Weights of a small GPT-style language model, trained from scratch on English Wikipedia.
Architecture: rotary positions, no biases in attention or MLP.
Each number is 128 + 32 x the weight over its row's rms, rounded and kept within 0 to 255. Layers, rows and columns count from 0. The size above them is the row's rms in percent of the matrix's.

# layer 3 attention output (transposed), 256x256, rms 0.181, rows 16-33,144-161, columns 128-255
size [ 96 105 107  96  95 105 107 104 107  95  94  97  98 104 112 102  97 103  94  98  99  99 105  99 105  99  96  93  97 106  96  99 100  99  98  94]
[[116 112 120 122  93 103 127 152 109 121 126  94 141 114  97 130 150 122 153 145 134 154 113 144 194  83 131 151  71 148 127 140  73 167  96  98 133 104 137  91 133  78 126  89 140 147 157 166 109 107 194  72 146 122 135 115 132 132 123 132 184 156 132 147 127  90 151 153 117 182 137  81 173 101  98 144 128 108 146 103 166 119 112 121  92 154  88 112 138 151 170 132 131 137 145 126 133 131 143 146 173 114 118  69 158 112 166 134 111 115 126 146 173 148 150 176 141 104  79  72 110 132 159 171 113  58 125 178]
 [131 139  95 134 176 118 196 130 171 173 104 137 100  97 123 115 114 175 154 109 117 155 164 144 127 158  97 114 182 131  74 131  80 146 148 157 148 117 122 157 146 148 151 157 100  73 164 127 126 154 120 145 156 128 144 118 160 113 139 130  92 101 119  84 132 117 121 154  67 110 108  69 126 167 124 153 143 161  78  96 157 192 131 133  66 135 171  65 113  76 136 141 171 172 179 107 120 136 115 133 137 148 147 182 179  95 172 126 123 162  89 133  51 121 149  85 113 106 156 130 115 102 127 149 141 183  67  50]
 [103  71 178 144  68 137 175 174 145 154 160 163 117 151 150 110 134 131 108 132 101 114  78 125 106 148 111 114 140 103 146 135 148 106 129 112 104 117 135 163 111 144  84 115  83 160 164 120 164 175 145 183 104  89 113 179  92 103  58 133 117 130 118 171  81 107 100 201  89 110 117 189 153 188 133  53 134 106 115 115 164 120 163 170 140  97 132 172 102 121 167 140 108 116 114 139 138 176 143 117 150 141  79  99 149  97 101 124  84 165 141 168 154 123 121 109 133 141 177 154 164 135  73  94 192 120 159 153]
 [178 121 100 129 142 161 189  50 194  32 148 179 117 140 105  82  88 122 101 161 149 148 168  54  90 163 119 150 101 134 112 155  77 145 113  90 168 116 111 124 159 120 139 159 175  94 140 150 144 152 174  89  88 171 163  94 143  85 128 147 127 174 102 157 106 139 148 159 141 126 165  95 159 168 119  97 183 127 162 102 135 116 105 110 104  93 137 175  97 100 121  70 179 122 130 106 157 118 166 132 170 145  83  42 105 122 199 105 117 134 212 127 163 123 112  96 142 132 111 168 122  95 132 172 148 123  58  57]
 [139 121 148 115  97 153 121 144 119 212  85 110  90 162 100 116 140 117 167 120 173 141 128 111 141 127 128  75 121 130 129 147 130  98 109 133 109 120  36 143 123 185 121  85 203  70  52 138  92 122 173  60  88  90 161 171 136 193  39 160 155 192  86  55 146 130  85 131 119 149 141 124  87 170 105 168 166  87  89 152 124 152  99 100 117 128 116 134 109 154 146 120  95 101 147 113 137 156 139 147 126 157 178 170 192 150 108 137 139 142  95  56 158  51 110  87 115 123 141 120 154 136 118 166 188 107 139 102]
 [132 180 129 158 190 185 154 174  95  95 149  98 125 144 137 126 100 139 100 175 121 161  92 100 133 110 123 170  83 135 121  68  89 115  85 172  70 145 131  85 164 148 143 150 104 135 118 153 123 192 174 130 156 132 101 109  48 109 130  82  68 129 157  97  91 150  91 116 145 136 167 107  82 146 148 195  89 163 105 162 164 145 129 166 148 102 117 120 138 107 186  97 148 116 123 144 121 161 122 183 162 191 120 124 150 172  82 109 109 142  58 129 106 157 116 145 131 165 162  79 114 128  97 151 135 148 132 155]
 [132 147  90 111 148 158 114  99 156 145 104 202 149 183 114 115 161 115 122 108 125 105 132 108  86 113 151 139 160  92 104 129 151 129 124  93  91 141 168 131 132  88 113 137  90  79 196  89 138 105 117 110 152  23 144 120 131 108 162  90 150 137 157  64 136 181 125  76 152 103  95  90 137 168 135 170 150  90 102 140 140 168 163 135 115  96  78 155 105 114 131 184 145 139 130  85  97  75 191 109 123 130  95 102 172 147 142 141 112  51 164 118 128  94 115 142 145 118 146  90 110  72 118 115 109 117  84 155]
 [141 143 119 169 105 133 167  72 128 117 147  90  99 217  66 132 125 160  63 112 140 140 129  79 152  68 129 124 118  66 156  89 131 146 169 173 182 118  94  87 153 157 106  79 173 191 114 188 168 147 186 148 150 169 185 162 113  92 101  80 101  94 148 112 104 134 115 145 184 139 173 156 149 134 134 140  55  87 101 115 121 121 148 124 123  94 169 175  85  85 105  90 118  92 103 144 108 129  89 132 133 169 191 109 116 123 116 133 136 108 140  84 180 121 100 209 149 161  68 112  72 161 114 111 141 147 102 163]
 [181 136 120 145  80 149  57 119 101  86  73 116  96 147 163 139 128 125  79 150 122 105 170 124 173 102 128 140 148 201 156 112 101 132 145 125 148 128 134  98  77 138 130 169 158 137  98 153 114  88 113 154 118 100 173 184 145 149  95 150  92 177 117 124 167 155  97 125 134 114 166 102 151 152  92 106 203 116 116  96 143 113 101  65 141 157 129 118 119 103 108 178 153 132  48 141 127 136 124 149 104 143 113 110 147 172  92 166 121 101 118 156  99 101 128 164  72 142 191 146 117 127 130 173 201  96 189 123]
 [126 130 176 156  74  79 182 161  57 148  76 129 128  84  76 123 126  99  94 155  90 154  77 127 165 118 110 133  54 117 108 190 109  95 132 171 151 128  99 166 104  87 181 115 142 155 154 147 111 119 160 129 145 123 142 118 101 167 136 146 125 141  28 160  81 118 116 125 150 118 112 137 139 121 161 127 116  79 137 110 166  96 153 142 145 101  86 107  60 143 117 113 145  82 109 203 142 130 127  85 132 183 139  87 134 147 125  59 117  72 109 143 133 145 165 111 245 112  85 165 142 122 152 165 127 121 189 149]
 [ 86 175  43 107 132 154 102 169 108 116 125 110 196 143  95 114 209 131 138 203 123 116 152  99 128 168 118 137 123  92  92 114 130 159 180 154 103 132 148 113  78 113 175 122  93 176 107  65  99 145 103 107 122  78 121 103 149 165 126 158 145  77  99 129 124 141 118 103 125 145 143 114 144 147  92 138  72 125 209 111  34 141 145  64 122  98  42 119 178 137 100 109 124 160  90 148 128 151 181 181 110 117 103 163  97 133  89 147 170 146 122 126 176 128 119  63 113 149 130 163 135 109 114  92 132 144  63 154]
 [142 126 107 105 110 136 127 105 127 118 160  85 101 128 133 154 130 138 151 124 106 134 140  50 111  46 146 124 100 189 124 115 113 168 102 118 163 112 134 126 120 161  91 168 131 157  90 107 127 162  97  72 161 176 103 173 191 151 116 119 135 170 115 132 125 141 178 155 117 139 127 100 121 153 166 145 101 141  79 103 101  45  91  84 124 181 137 137 135 113 153 116  66 172 140 113 133 149 106  93 116 175 167 101  55 141 168 102 108 159  99 172 192  91 124 143 158 115  41 123 128 110 133 123 129 156  86 174]
 [198 156 151  99  69  88  68 123 149 117 135 152  72 113 137  79  94 136 105 188 155 102  90 137 159 139 120 138 103 110 167 126 142 122 131 133 121 139 161 162 134 143 106 101  82 114 169  75 137  92 103 183 147 183 113 161 168 108 182 131 145 131 180  97  95 147 136 143 173 149 111 166 165 139 166 102 152 153 103 140 112 144 141  94  93 126 148 185 135 157 107  64 113 205 172  81 147 149 127 156 189 140  96 133 131 142 142 229 130 140 103 125 159  93  81 152 183  94 140 165 208 107 104 109  76  83 138 109]
 [114 126 156 161 145 206  90 157 137 129 116  53  95 154 105 151 130 164 146  86 143 132 151 144 145 144 115 142 166 104 121 169 110 128  53  99 156 114 122 169 102 141 118  87 111  84  90 117 128  87 111 125  39 127 135 136 101 135 132 176 127 110 101 105 130 118  93 163  96  76 124 104 138  97 137 123 149 141 137 120 127 109 123 181 167 121 101 136  95 105 157 144 144 110  78 118 139 164 150 169 140 141 134 220 149 160 123  88 138 109  95  89 121 111 125 118 113  94  55 139 148 130 141 158  91 110 161 102]
 [133 106 130 105  32 159 135 110  93 130  85 106  87  57 159  84 181 125  68 151 168 169 149 120 122 116 117  91  88 118 176 145  85 201 135 136 140 131 182 158 179 160  78 102 142 117  94 128  90 150  99  84 117  69 103 104 145 110  93 120 176 116 123 137 155 148 109 132 143 139 119 164 160 169 120 121 128 149 143 112 163 112  81 135 148 149 111 139 129 185  91 201 165 126 145  82 117 132 116 178 125  89 190 171 121 128 108 171 116  95 131 149 131 169 175 131 123 158  55 111 116 183 130 139 116 103  87  49]
 [147 144 117 163 137 119 151 122  80 135 102 165 140 164 188 141 142 121 180 121 158  98 146 215 157  87  88 176  76  57 109 140 104 140  68 152  95 174 146 179 170 109 108 120 162 160 166 116  92 170 120 153 134  63 111  96 169 106 155 165 111 125 202 121 143 145 186 159 152 126 121 124 132  54 120 115  85  67 133 174 155  97 137 133  99 118 132 135  68  80  67 123 118 132 121 112 157 133 143  97  95 121  90 102  88 131 141 125 167 138 168 121 140 198 168 152 109 160 138 109 138 170  89  64 109 100 122 172]
 [130  99 115  91  81 174 164 103 108  99 152 124 124 142 113 117 118 128 120 129 175 138  85 133 145 155  91 159 133  88 167  79 130 158  90 149 180 111  80 178 102 163 103 141 151 136 138 131 184 168 137 169 153 173 173 101 185 135 199 156 123  84 170  98  88 104 104 156  81 141  98 126  75 116 124  88  94 109 152 131  87  98 126 140 118 207 112 169 120 137 108 108  71 156 104 129 109 135 118 187 179 143 143 134 172 163 150 168 127 120 121 128 119 164 119 168 130 146 113 161 142 137 164 142 139 126 116 148]
 [106 125 105 126 157 160 142 151 114 134 160 148  84 142 215 100 175 131 103 145 188 128 151 135 104 122 120 155 136 112 132 108 116 138 171 126 122 143 122 157 122 135 151 139 139 115  57 140 132 143  57 199 178 111 148  98 142 161 131  98 131 143 132 100 118 125 134 125 136 140 107 131 169  83 150 162  83  59 154 187 124 159 147 107 129 120 127 143 104 213 130 104 125 133 131 161 171 126 162  72 111 136 130 139 109 174 159 110 154 165 142 102 126 113 113  61 145 202 119 133 109 126 152 110 131 147  93 134]
 [200 120 113 150 156 172 154 183 100 133 174 173 109  56 110 131  97 102 151 136 164 131 160  69 107  91 204 113 190 151 123 118 129 156 105 163 143 144 137 139 166 116 134 176  70 120 144  81 117 161  92 120 163  83 161 131  82 146  88 134 115 133 105  94 141 136 184 129  87 145 155  93  79 183 153 165 127 158 123 173 112  97 154 202 130  97  87 105 106 107  71  95 147 121 189 153 148 101 159  75  91 140  79 142 101 121 132  90 123  63 122 117  78  99 159 127 130  79 148 178 138  84 103 114  83 113 129 141]
 [ 94 122 149 103 137 140  41 142 124 131 114 102 158 205  91 109 133 110  92 176 160 130 115 157 182 136  91 123 101 113 126 100 148 135 131 123 115 141 142 132  36 145 132 102 129 152 109 129 129 103  83 119 107 116 104 103 167 127 121 121  96 181 186 177 126 130 140 143 129  77  81 151 113 146 166 154  94 130 164 137 151 108 126 179 145 150 139 140 149  99 180 199 126 104 116 105  79 117 158 144  69 127 151 153 129 199 170 100  90 135  82 129 119 149 150 137 125 152 146 122 141 167 127 158 120  65 156 127]
 [138 174 124 131 125 161 120  97  61  96 113 134 198  87 145 218 138  69 186 133 117 103 166 122 178 157  91 158 108 150 110 113 155 101 106 140  86 134 123 115  89 111 170 188 104 165 111 145 122 132  69 130  82 150 148  88 138 125 132  89 141 120 163 126 117 124  69  94  88 110 134 114 120 103 140 169 124 112  82 130  97 138  69 114 194 167 116 152 109 122 142 118 100 142 157 126 162 141  78 135 115 149 136 138 124  66 107 118 144 206  94 128 145 138 156 138 145 165 196  94  94 138 155 154  97 159 114  85]
 [143 134  76 177 153 127 146 119  90 133 152  61 123  99 115 146 135 172 163 168 151  89 158 136 133 150 119  98 146 109  93 138 187 138 111  98  43 137 111  56 101 125  69 161 157 168 140  54 117  94 131 206 176 145 122 167 148 109  97 125  84  20  80  70 176  86  96 136  96 109 157 126 102 149 122 141 129 151 142 106 107 124 131 171 131 111 157 164 119 151 129  90 120 140 144  64 161 120 136 124  73 125 153 122 156 138 107 111 128 150  98 107  58  60 177  85 205 156 124 103 127 138 101 116 101 102  97 146]
 [124  74 195  88 112 134 162 171  96 105 154  96  96 144 145  98 114 104  86  63  86 121 159 166 142 103  95  85 118 146 108 141 114 141 170 112 147  75 131 152 149  93 148 180 124 127 141 125 153 111 144 154 234 147  89 139 155 132 126 106 137 107 101 104 146 133 110 102 160  99 142  79 122 143 133 100  85 159 106 107 138  81 130  83 148 116 100 140 114 126 121 119 129 150  58 146 159  99 164 182 169 177 128 115 119 106  97 118 134 114 203 114 144 144  87  93  94 189  93  65 193  87 124  78  97 164 128 132]
 [152  96 188 120 134 107  68  79 147 118 107 180 143 179 114 126  76 121 173 134 137 104  69  84 108  96 167  98 113 146  77  69 175 123 105 134 173 128 122 122  99 131 168 131 109 124 161  90 161 139 120 157 105  91 163 139 121 128 217 127 145 117 160 170  99  99 165 155  94  85 128 123 162 136 104 108 177 128  58 169 103 168 159 164 154 144  89  97 168 151 109 150  85 157 167 106 117 120  39  81 109  98 124  91 148 194 140 166 122 103 116  92  84 141  93 144 103 137 122 175  75 102 133 185 110 128 144 118]
 [149 157  99 153 130 118 150 133 121  71 122 146 157 108 154 146 138 135 135 106 134  88 117 141 138  84 126 149 111 130 139 134  81 100 158 123 158 111  91  83 129 158 121 188 128 114  88 177 144 133 182 143 140 142 102 140 179 114 100 169 104 136 152 123  95  25 172 133  90  40 157 151 156 133 127 142  85 101 181 110 130 127  82 135 125 112 107  62 141  62 136 153 119 135 109 197 141 136 124 161 103  98  81 100 143  84 117  74 139 148 119 134 105 103 164 164  92 170 116 162 101 151 111 178 126 156 165 164]
 [156 113 124 145 152 171 140 132 124 123 198 142 125  61 196 125 152 130 115  73 103  55 188 104 126 150 155 135  80 126  95 163 123 147 107 113 154  87 148 157 158 140 157 146 114 123 142 115 151 145 112 161 128 128 117 126 152 130 152  96  79 207  97 154  99 113 176 139  95 182  64 122 111 111 130 131 197 184 116  94  96 133  60 132 111 199  86  74 107 148 129 136 129 158 150 184 155 128 179 160 149 137 154 144  94 137 112 146  86  84 128 150 130 106 165 119 130 130 147 140 169 123 130 146 144  86 134 123]
 [110 182 172 131 180 130 105 133 108 170 189  45  99 125 121 119 213 130 109 131 134  79  50  72 106 139 168 127 154 117  88 162 145 117  67 101 124 166 120 152 140 134 179 143 101 142 132  87 165  75 171  83 124 117 123 139  94 112 108  85 106  93 122 111 114 120 182 149 108 110  42 136 114 136 151 120 111 225 148 106 101 142 120 128 149 129  93  89 137 114 168  87  99 127  73  88  97 111  68 177 123  77 168 141 141 131 124 213 193 118 156 101 136  89 116 127 132  62 109 112 141 197 121 149 158 108  87 121]
 [161 163  97 156 117 162 149 147 100 119 112 144 143 130 116  96 151 125 143 111 135 150 143  68  96 143 128 139 140  91 151 107 155  96 150 117  59 143 163  71 170 153 124 126 115 149 101 132 189 106 144 110 118 181 138 172 114 157  43 193 143 104 148 114 145 165 166 140  63 106  80  96 173 130 163 116  48 144  70 101 102  92 121 186 136 156 167 147 184 117 134 133 138 154  98 123  76 145 147 147 174 108 126 115 113 132 133 153 114 104 135 151 175 147 145 174 155 140 127  79 204 201  54 175  53 122 122 133]
 [ 63 118 112 147 141 129 134  73  96 156 144  92 206  43 127 189 127 110 118 103 176 169 193 181 107 122 123 178 122 161  77 115 136  81 119 130 122 144 110 149 114 140 137 120 136 111 172 157 100 156  90 130 151 139  96  98 161 133 146 151  81 121 178 158 128 160 172 156 143 200  83 177  82  70 141 149 105  86 140  95 141 136 103 184 126 149 116 119  83 110 128 104 196 115 105 121  85 105 122 190 102 135  89  79 138 192 129 135 128 119 131 114 118 130 125 136 115  80 115 123  87 140 123 119 130 169 153  99]
 [113 116 127 145  83  96  82 173 112 115 106 147  76  75  49 159  93 153 153 103 164 154 114 129 146 189  88 159 109 103 145 155 114 130 147 203  78 191 134 153 146 115 144 109 159  96 129 135 104 157 173 134 148 103  94 198 155 126  84 134 161 118 106  89  74 127  87 124  99 109 140 139  76 107 161 100 188 210 124 104 179  91 148  95 138 129 149 119 101 114  76 149 167 168 112  99 158 148  78 192 136 133 111  71 121 164  96 143 147  91 140 123 107 136 157  72 159 180 162 118 106 153 107 103 118 103 148  86]
 [ 91 141 135 181 128 143 137 159 105 200  59 168 157 130 128 136 129 173 111  94 123 102 119 168 107 137 134 103 130  78 125 116 109 153 145 125 148 160 112  52 114 115 108 155 112 113  82 137 123 170 107 119 141 107 122 134 141 129  90 111 158  49 188 130 149  73  93 150 139 137 116 111  64 141 154 132  78 100 116 146 104 121 140 155  85 120 142 151  96 129 135 111 140 112 113 115 127 101 179  94 104  88 109 148  97 107 235 122 157 147 105 107 120 146 116 135  90 119 103 131 124 106 124 106 171 109  97  75]
 [120 144 152  88 123 110 107 153 163 117 179 130 110 155 134 137 119  97 110 115 111 105 146 105 121 127 124 118  88  91 199 156 142 122 209 138 139 119  91  99  68  92 130 141 127 120 136 138 134 164 153  96 184 173 124 117  88 130 121 154  98 142  91 129  72 144 102 116 213 159 173 133 109 101 145 146 129 105  84 137 116 177 139 112 170  97 150 105 100  94 128 173 146 197 174 144 168  91 106  83 106 207 108 161 109  93  89 101 161 119 118 131 129 120 166 132 119 191 172 108 124 115 102 132 148 109 129 109]
 [165 143 103 103 179 143 140 144 162 134 111 111 162 168 134 122 105 110  94  32 159 123 131 181  94 134 162 145 128 137  88  76 150 147 151 173 121  94  71 117 146 132 133 146 123 159  95 146 124 115 190 205 121 150 179 132  70 140 164 132 116 127 128  64 143 109 196 125 100 161 179  92 123 140 164 118  48 113 102 162  83 131 117  90  98 107 170 115 160 130 151 161  86 133 151 172  95 149  75 127 113 165 117 165 185  93 156 113  58 132 103 117 161 148 122 101  95  84 130 140 175  79  63 119 185 160 129 125]
 [119 144 150 108 106 128 246 111 126 135 181  99 135  85  32 154 114 102  93 113 102 198  76  90  87 176 140  91 132 137 129 124  96 118 112  67 135  99 106 106 100 122 196 133 132  63 123 132 151 170  80  96 198 185 114 166 145 152 147 126 158 160  76  78 135 163 114 131  64 124  74 182 173 160 145 140 150 158  85  79 105 148  89 140 159 151 113 127 232 128 149 210 110 118 136 158 154 111 152 130 129 101 150 160 177  83 111 109 145 144 129 120 101 135 122 120 108 109 159 154  71 149 119 106 113 157 178  81]
 [111 138 101 153 206 152 137 143 135 148 106 192 165 181 133 163 178 169  54 102 145 161  89  87 171 107 114  95 156 185 173 116  87 154 118  64 113 162 149  99 161 162 166 150 136  92 124 157 169  46 167 164  59 114 127 123  80 107 120  74  80 138 117  81 101  86 178 140 139 102 126  93 102 170 151  81 115 170 134 155 102 167  84 127 139 144 116 127 155  87 147 100 141  89 133 116 138 161 122 102  95 105 125 116 123 148 122 103 120 134 188 121 192 119 172 184 130 130 167 228 120  99 113 138 105 140  97  77]
 [140 148 117 180 145  89 124 130 178  97 171 114 127 112  93 106 107 146 148  93 117 100  98 165 147 153  87 130 153 118 186 147  73 105 129 108 116 162  87 151 113 137 119 136 135  93 133 129 136 141 179 124 130 141 156 109 121 182 170 118 118 137 123 160 127 115 146  56 169 165 126 160 157 119 176 107 125 184  72 106 160 131 118 142 130 131 142 186  89 110 129 135 155 157  70 140  92 107 168 115 110 123 122 133  96 128 127 153 146  90 135 100 123 136 125 152 106 109 147 200 105 162 190 168 158 116  92  92]]
# layer 3 attention value, 128x256, rms 0.0719, rows 17-34, columns 128-255
size [ 98 106  95 100 110 110  98  98  91  92 101  95 111 103  99  99  94 101]
[[195 116  86 112 148  99 133 144 159 174 173 109  92 162 155 113 124 161 124  91 165 117 139 120 166 142  78 120  91 189 155 143  82 164 153 157 145 136  96 152 144 151 142 145  97 174 123  55  98 113 100 167  95  98 156 127 137 100 127 186 144  52 143 124  95 121 138 168 101 129  97 129  80 148 126  67  70 123  92 126 181 140  93 132 145 127  89 165 108 151 158 112 133 103 116  94 105  97 153 156 165 170 118 168 135  99  98  88 118 117 122 183 113  98 120 111 153 104 182 144  91 194 153 118 148 119 102 154]
 [119 102 147 121 130 134 119 147 108 108 120 123 151  79 102 125 122 143 133 130 145 117  85 102 106  99 173 145 152  91 143 148 130 132 104 165 182 159 146 120  95 105 147 122 163 104 146 148 160 132 101  33 100 116  68 167 128 135 113 114 120 123 146 105 146 112 132  89 147 136 136 129 133 135 119  84 108 124  88 108 185  49 173 119 121 106 112 124  91 100 110 164 155 150 120 127 172 101 122 181 138 133  85 134 117 100 131 141 110 114 147 135 131 106 129  94 148 152 170 140  78 104  86 114 125 158 152 155]
 [ 88 140 143 156 109 143 157 163 181 139 129  98 178 138  94 131 103  85 119 127 140 168 180  67 138 176 159 103 189 107 128  93 123 124 121  97 129 138 118 158 147 123 139 140 184 143 146  98  65 142 115 158  92 255 115 125 123 173  92 130 105 143 141 199 129 139 107 101  85  94 129 110 118 208 130 102 197  92 124 117  77 126 137 129  81  99  89 129 145 131 124 117 153 181 145 133 144 112  87 119 166 136 135 147  91 120 116 162 127 137 182 153  86 129  71 113  74  76 136 123 156 135 234  93 131 131 137  97]
 [113 109 113  94 149 111 134 136 195 156 161 108 103 127 118 172 105 124 142  51 163 100  90 144 115  97 177  91  87  99 177 208 110 134 109 106  84 101 160  93  95 165 141 141 103 124 182  71  83 186  95 118 159 108 132 165  81 141 133  89 132 172 141  72 120 104 166 113 156 120  94 141  81  82  92 117  95 158 176  97  92 108 138 110 175 153 152  96  76 138 143  83 114  98 110 108 150 116 127 123 107  87 171 110 153 120 133 140 115 115 117 150 111  86 162 135 110  97  83 100 116 165 109 118 183 149 129 107]
 [158 145 128 154  78 115 148 137 128 119 136 144  48 140 129 129 144 155 170 132 145 203 138 190  83  98 196 120 169 121 138 129  77 126 137 119 137 150  75 153 116 122 151 125  93 140  94 101 130 156 132 175 161 142 214 153 118 120 112 144 179  98 126 193 113 136 121  88  96 175 122 165 125 135 116 172 186 110 142 163 132 133 123 185 176 115 127 159 149 144 150 152 106  65 113 100 110 100 133 185 156 214 140 142 114 111 140  55 140 126  96 120 136 153 119  85 150 113 180 155  80 103 100 120 166 151 121 160]
 [157 113  98 139 166 185 122 136 110  58 142  79  87 149 131  91 112  76 113  97 139 137 164 158  97 120  99 144 186 141 146 102 116 122 144 108 136 139 141 199 109 111 118 127 122 154 144  85 116 125  32  72  91 130 176 105  91 117 121 198 113 167  77 109 105 123 137  81 109 108 201 164 112 144 108  84 105 146 147  94 185 161 106 131 133 104 107 170 172  92 140 149 171 120 109 111 177  95 143 136 109 177 124 181 104  88  98 105 146 153 124 166 101  93  81 108 193  62 147  92 157  71 170 128 145 143 124 170]
 [ 77 161 181 119 109 135 106 143  69 143 123 116 210 107 113 110 127  56 119 132 176 185 141 138 103 114 146 121 128 142 122  93 168 120  88  69 164  91 118 142 158 116 156 112 154 163 116 153 137 159 121 125 148 112 174 104 150 132  72 131 166 145 152 148 130 154 124 193 168 113 136 133 130 141 181 147  44 122 165 136  91 170 179 115 119 111 226  95 188 141  77  59  80  42 119 122  92 115 120 123 117 173 118 117 115 121 122 157 134 104 102 132 113 127 134  53 119 128 140 139 115  70 123 121 143 107  78 144]
 [116 145 106 118 136 183 142 148  99 147 132 170  94 121  80 106 168  85 115 190 151 109 146  83 119 100 156 102  86  85 120 127 141 131 167 152 136 113 126 164 187  87 122 102 121 179  79 102 156 163 120 141 133 131 171 193 139 143 218 181 141 176 155 102 117 153 102  53 127 123 121 154 116 109 102  59 140 136 138 119 100 145 127 146 204 170 125 125 160 147 179 126 108 190  95 106 100 138  92  41 139 131 133 132 153 140  58 156 159 102 149 102 113 155 144 157 117 181 160 122 161 121 106  71 171 133 114 167]
 [156 104 122  85 140  88 127 141 141 128 104 129  76 119 129  89  96 171 163 141 155 131 110 127 202  55 162  52 109 139 154 205 112 132 131 162  83 144 172 140 104 158 102  88 133  72 151 158 134 118 143 121  88  81 178 128 173  77 171 131 121 144 152 125 154 116 164 128 100 137 134 107 142 134 167 114  85  96 163 108 133  29 158  58  85 151 157 110 107 151  98 129 123 150 108 125 114 124 113 102 122 124  94 120 137 116 104  77 122 157 165 145 166 221 138 120  79  95 138 150 112  88 130 112 130 123 198 143]
 [ 85 139 105 144 127 113 113 156 154  75  77 157 137  95  80 165 105 121 163 153 168 180 112  79 116 137  99 180  82 200  62 116 149 118 117 168 215 113 160 108 142 133  88 153  97 142 137 145 122  79  82 175 174 119  83 108 170 117 188 109 140  98  85 132 120  99  98 127 135 139 137 138 171 153 142 177 112 113 134 164 116 138 146 156  94 154 124 113 152 105 151 171 151 198 110 140 149 164  88 115 101 132  95  95 162 152 123 173 165 148  98 106 145 134 128 122 217 104 126 132 122  94  93 111 111 111 123 108]
 [108 154 136  99 176 140 165 167 162 118 119 151 130 125 113 117  83 134  88 125 123 155 109 135 137  83 138 112 103 119 146 138 144 173 165 153 164 112  62  86 121 109 106 174  83 111 141  88  80 177 168  96 148 135  93 180 139 128 133  72 153 167 190 128 130 141 170 111 119  75  97 111  68 138 157 155 113  87 166 201 131  50 112 142 144 162 118 108 147 131 140 113 108 115  96 183 124 111 200  78 127 140 154 102 161 169 108 143 105  88 194 139  81 169 144 138 160 150  94 156 108  96 163 125 159 117 135 169]
 [105 134 136 151 156  24 124 112 162  78 122 127  94 146 100 130  78  76 124 130 119 112 155 124 136 189 169 114 126 189 122  94 192 136 168  90  80  93 114 131 107 146 126 177  97 104 146 150 143  99 110 156  80 105 118 175 151 112 117 184  68 138 125 175 142 134 160 153 123  84 134 113 110 104  97 124 156 104 107 111 152 178 169 141  89 162  87 170  77 137 102 136 168 135 145 179 123 145 105 100 147 101 130 111 135  81 114 124 120 149 185 154 112  54 119 165 111 151 180 164 128 113 101 101 130 136 139  98]
 [116 127  95 130 126 106 128 114  85 154 157 160 131  81 145 121 129  89 174 109 113 120 115 122 167 136  55  73 115 151 106 159 120 104  96  93 126 100 132 116 140 165 146 104 112 124 122  98 132 154 174 128  92  85  44 135 130 149 129 155 127 138 195 100 128 138 163 112 129 130  99 159 122  77  71 120 123 159 129  68 183 120  84  68 108 136 110 107 149  95 134  85 153 102 163  89 101 129 146  63 159 109 113  99 163 124  94 148 115 128 101 145 166  47 139  65 134 116 101 183  72 212 126 128 110 176  86 104]
 [ 74 150 111 127 117 115 117 138  90 113 173 134 124 132 162 181 181 100 127  58  97 140 123 160  84 100  94 100 131 190 139 131 140 148 166 155  60 114 153 133 103  85 149  80 142 118 159 152 120 150 161 172 189  90 195  90 168 173 127 185 159 105 182 146 135 132  36 165 105  95  98 137  96  94 191 140 124  96  82 148 123  83 127  78 140 106  98 114 112 168 122  64 149 113 197 158 127 138 134 105  46  78 173  87  83 151 148 150 121  96 169 178 133 109 163 139 142 128 125 133 110 119 114 126 176 147  61  98]
 [127 115 155 109  97 111 151 106  94  91 123 160  94 108 127 167 128 140 125 175 104 119 124 109 177 166 132 159  95 169 183  74  75 132  98 103 118 151 155 135 151 133 141 157  97 101  97 112 148 162 151 153 107 111 113  53 102 124 151  78 117 177 100 148 119 108 137  99  82 185  94 101 167 197 152 184 130  35 131 121 137 189 158 110 123  77 117 125 116 118  82 143  97  78 131 104 162 127 169 158  94 158 123  84  89 182 126 183 149 102  78  79 125 168 133 154 137 135 137 107 130 135  70 157 131 137  69 183]
 [109 123 109 137 145 129 122 121 131 128 149 174  89  90  89 119  92 100 126 146 198 192 157 171 123 120 142 114 119 105 138  83 122 114  68 109 103 111  89 118 168 118 154 147 118 130 181 112 103 187 122  95 153  88 152  90 153 158  60 148 100 164 100 118 123 139 102 104  89 100 124 115 114 123 123 172  70 131 142  84 111 139 122  79 113 130 100  78  79 135 140 127 161 169 109 104 118 110  67  78 112 110 117  53 101 162 114 111 117 113  66 140  93 148 119 102  75 131 197 163 143  81 132 146 125  97  87 195]
 [159 119 164 124 154 125 143 108 121 137 146  93 177 111 159 128 139 118 139 103 174 134 174  79 175 152 126 114 158 131 178 134 102  94 154 144 176 169  60  83 110 141 133  78 156 124  88 133 118 103 133 124 209 146 142 113 164 138 152  77 125 106 137 103 148 134 151 114  94 164 189  90 169 141 138 139 128 162 132 120 193 167 188  86 161 120 121 138 130 150  77 123  84  87 162  69 108  89 138 128 161  87  72 139  92 153 123 128 139 150 152 138 109 156 148  93 126  59 117 123 166 140 205 119 107 116  61  86]
 [ 87 117 133 125 156 130 170  99  59 161 142 134 115 108 156 115 141 167  76 105 128 103 159 118 115 117 116 116 170 143 152 112 109 135 100 102 139  88 131 116 134 129  87  97 158 140 175 179 185 149 142 162 110 172 113 122 112 156 127  78 158 140 101  75 124  95 101 139  84 144 119 185 143 183 193 157  81 162 104 120 103  75 137  67 162 107 195  80 125 133 137 131 123 114 143 107 156 147 101 118  63 118 168  97 116 133 116 141 136 125 159  80 150 105 126 135 127 126 146 215 128 142 136 170  46  96 160  88]]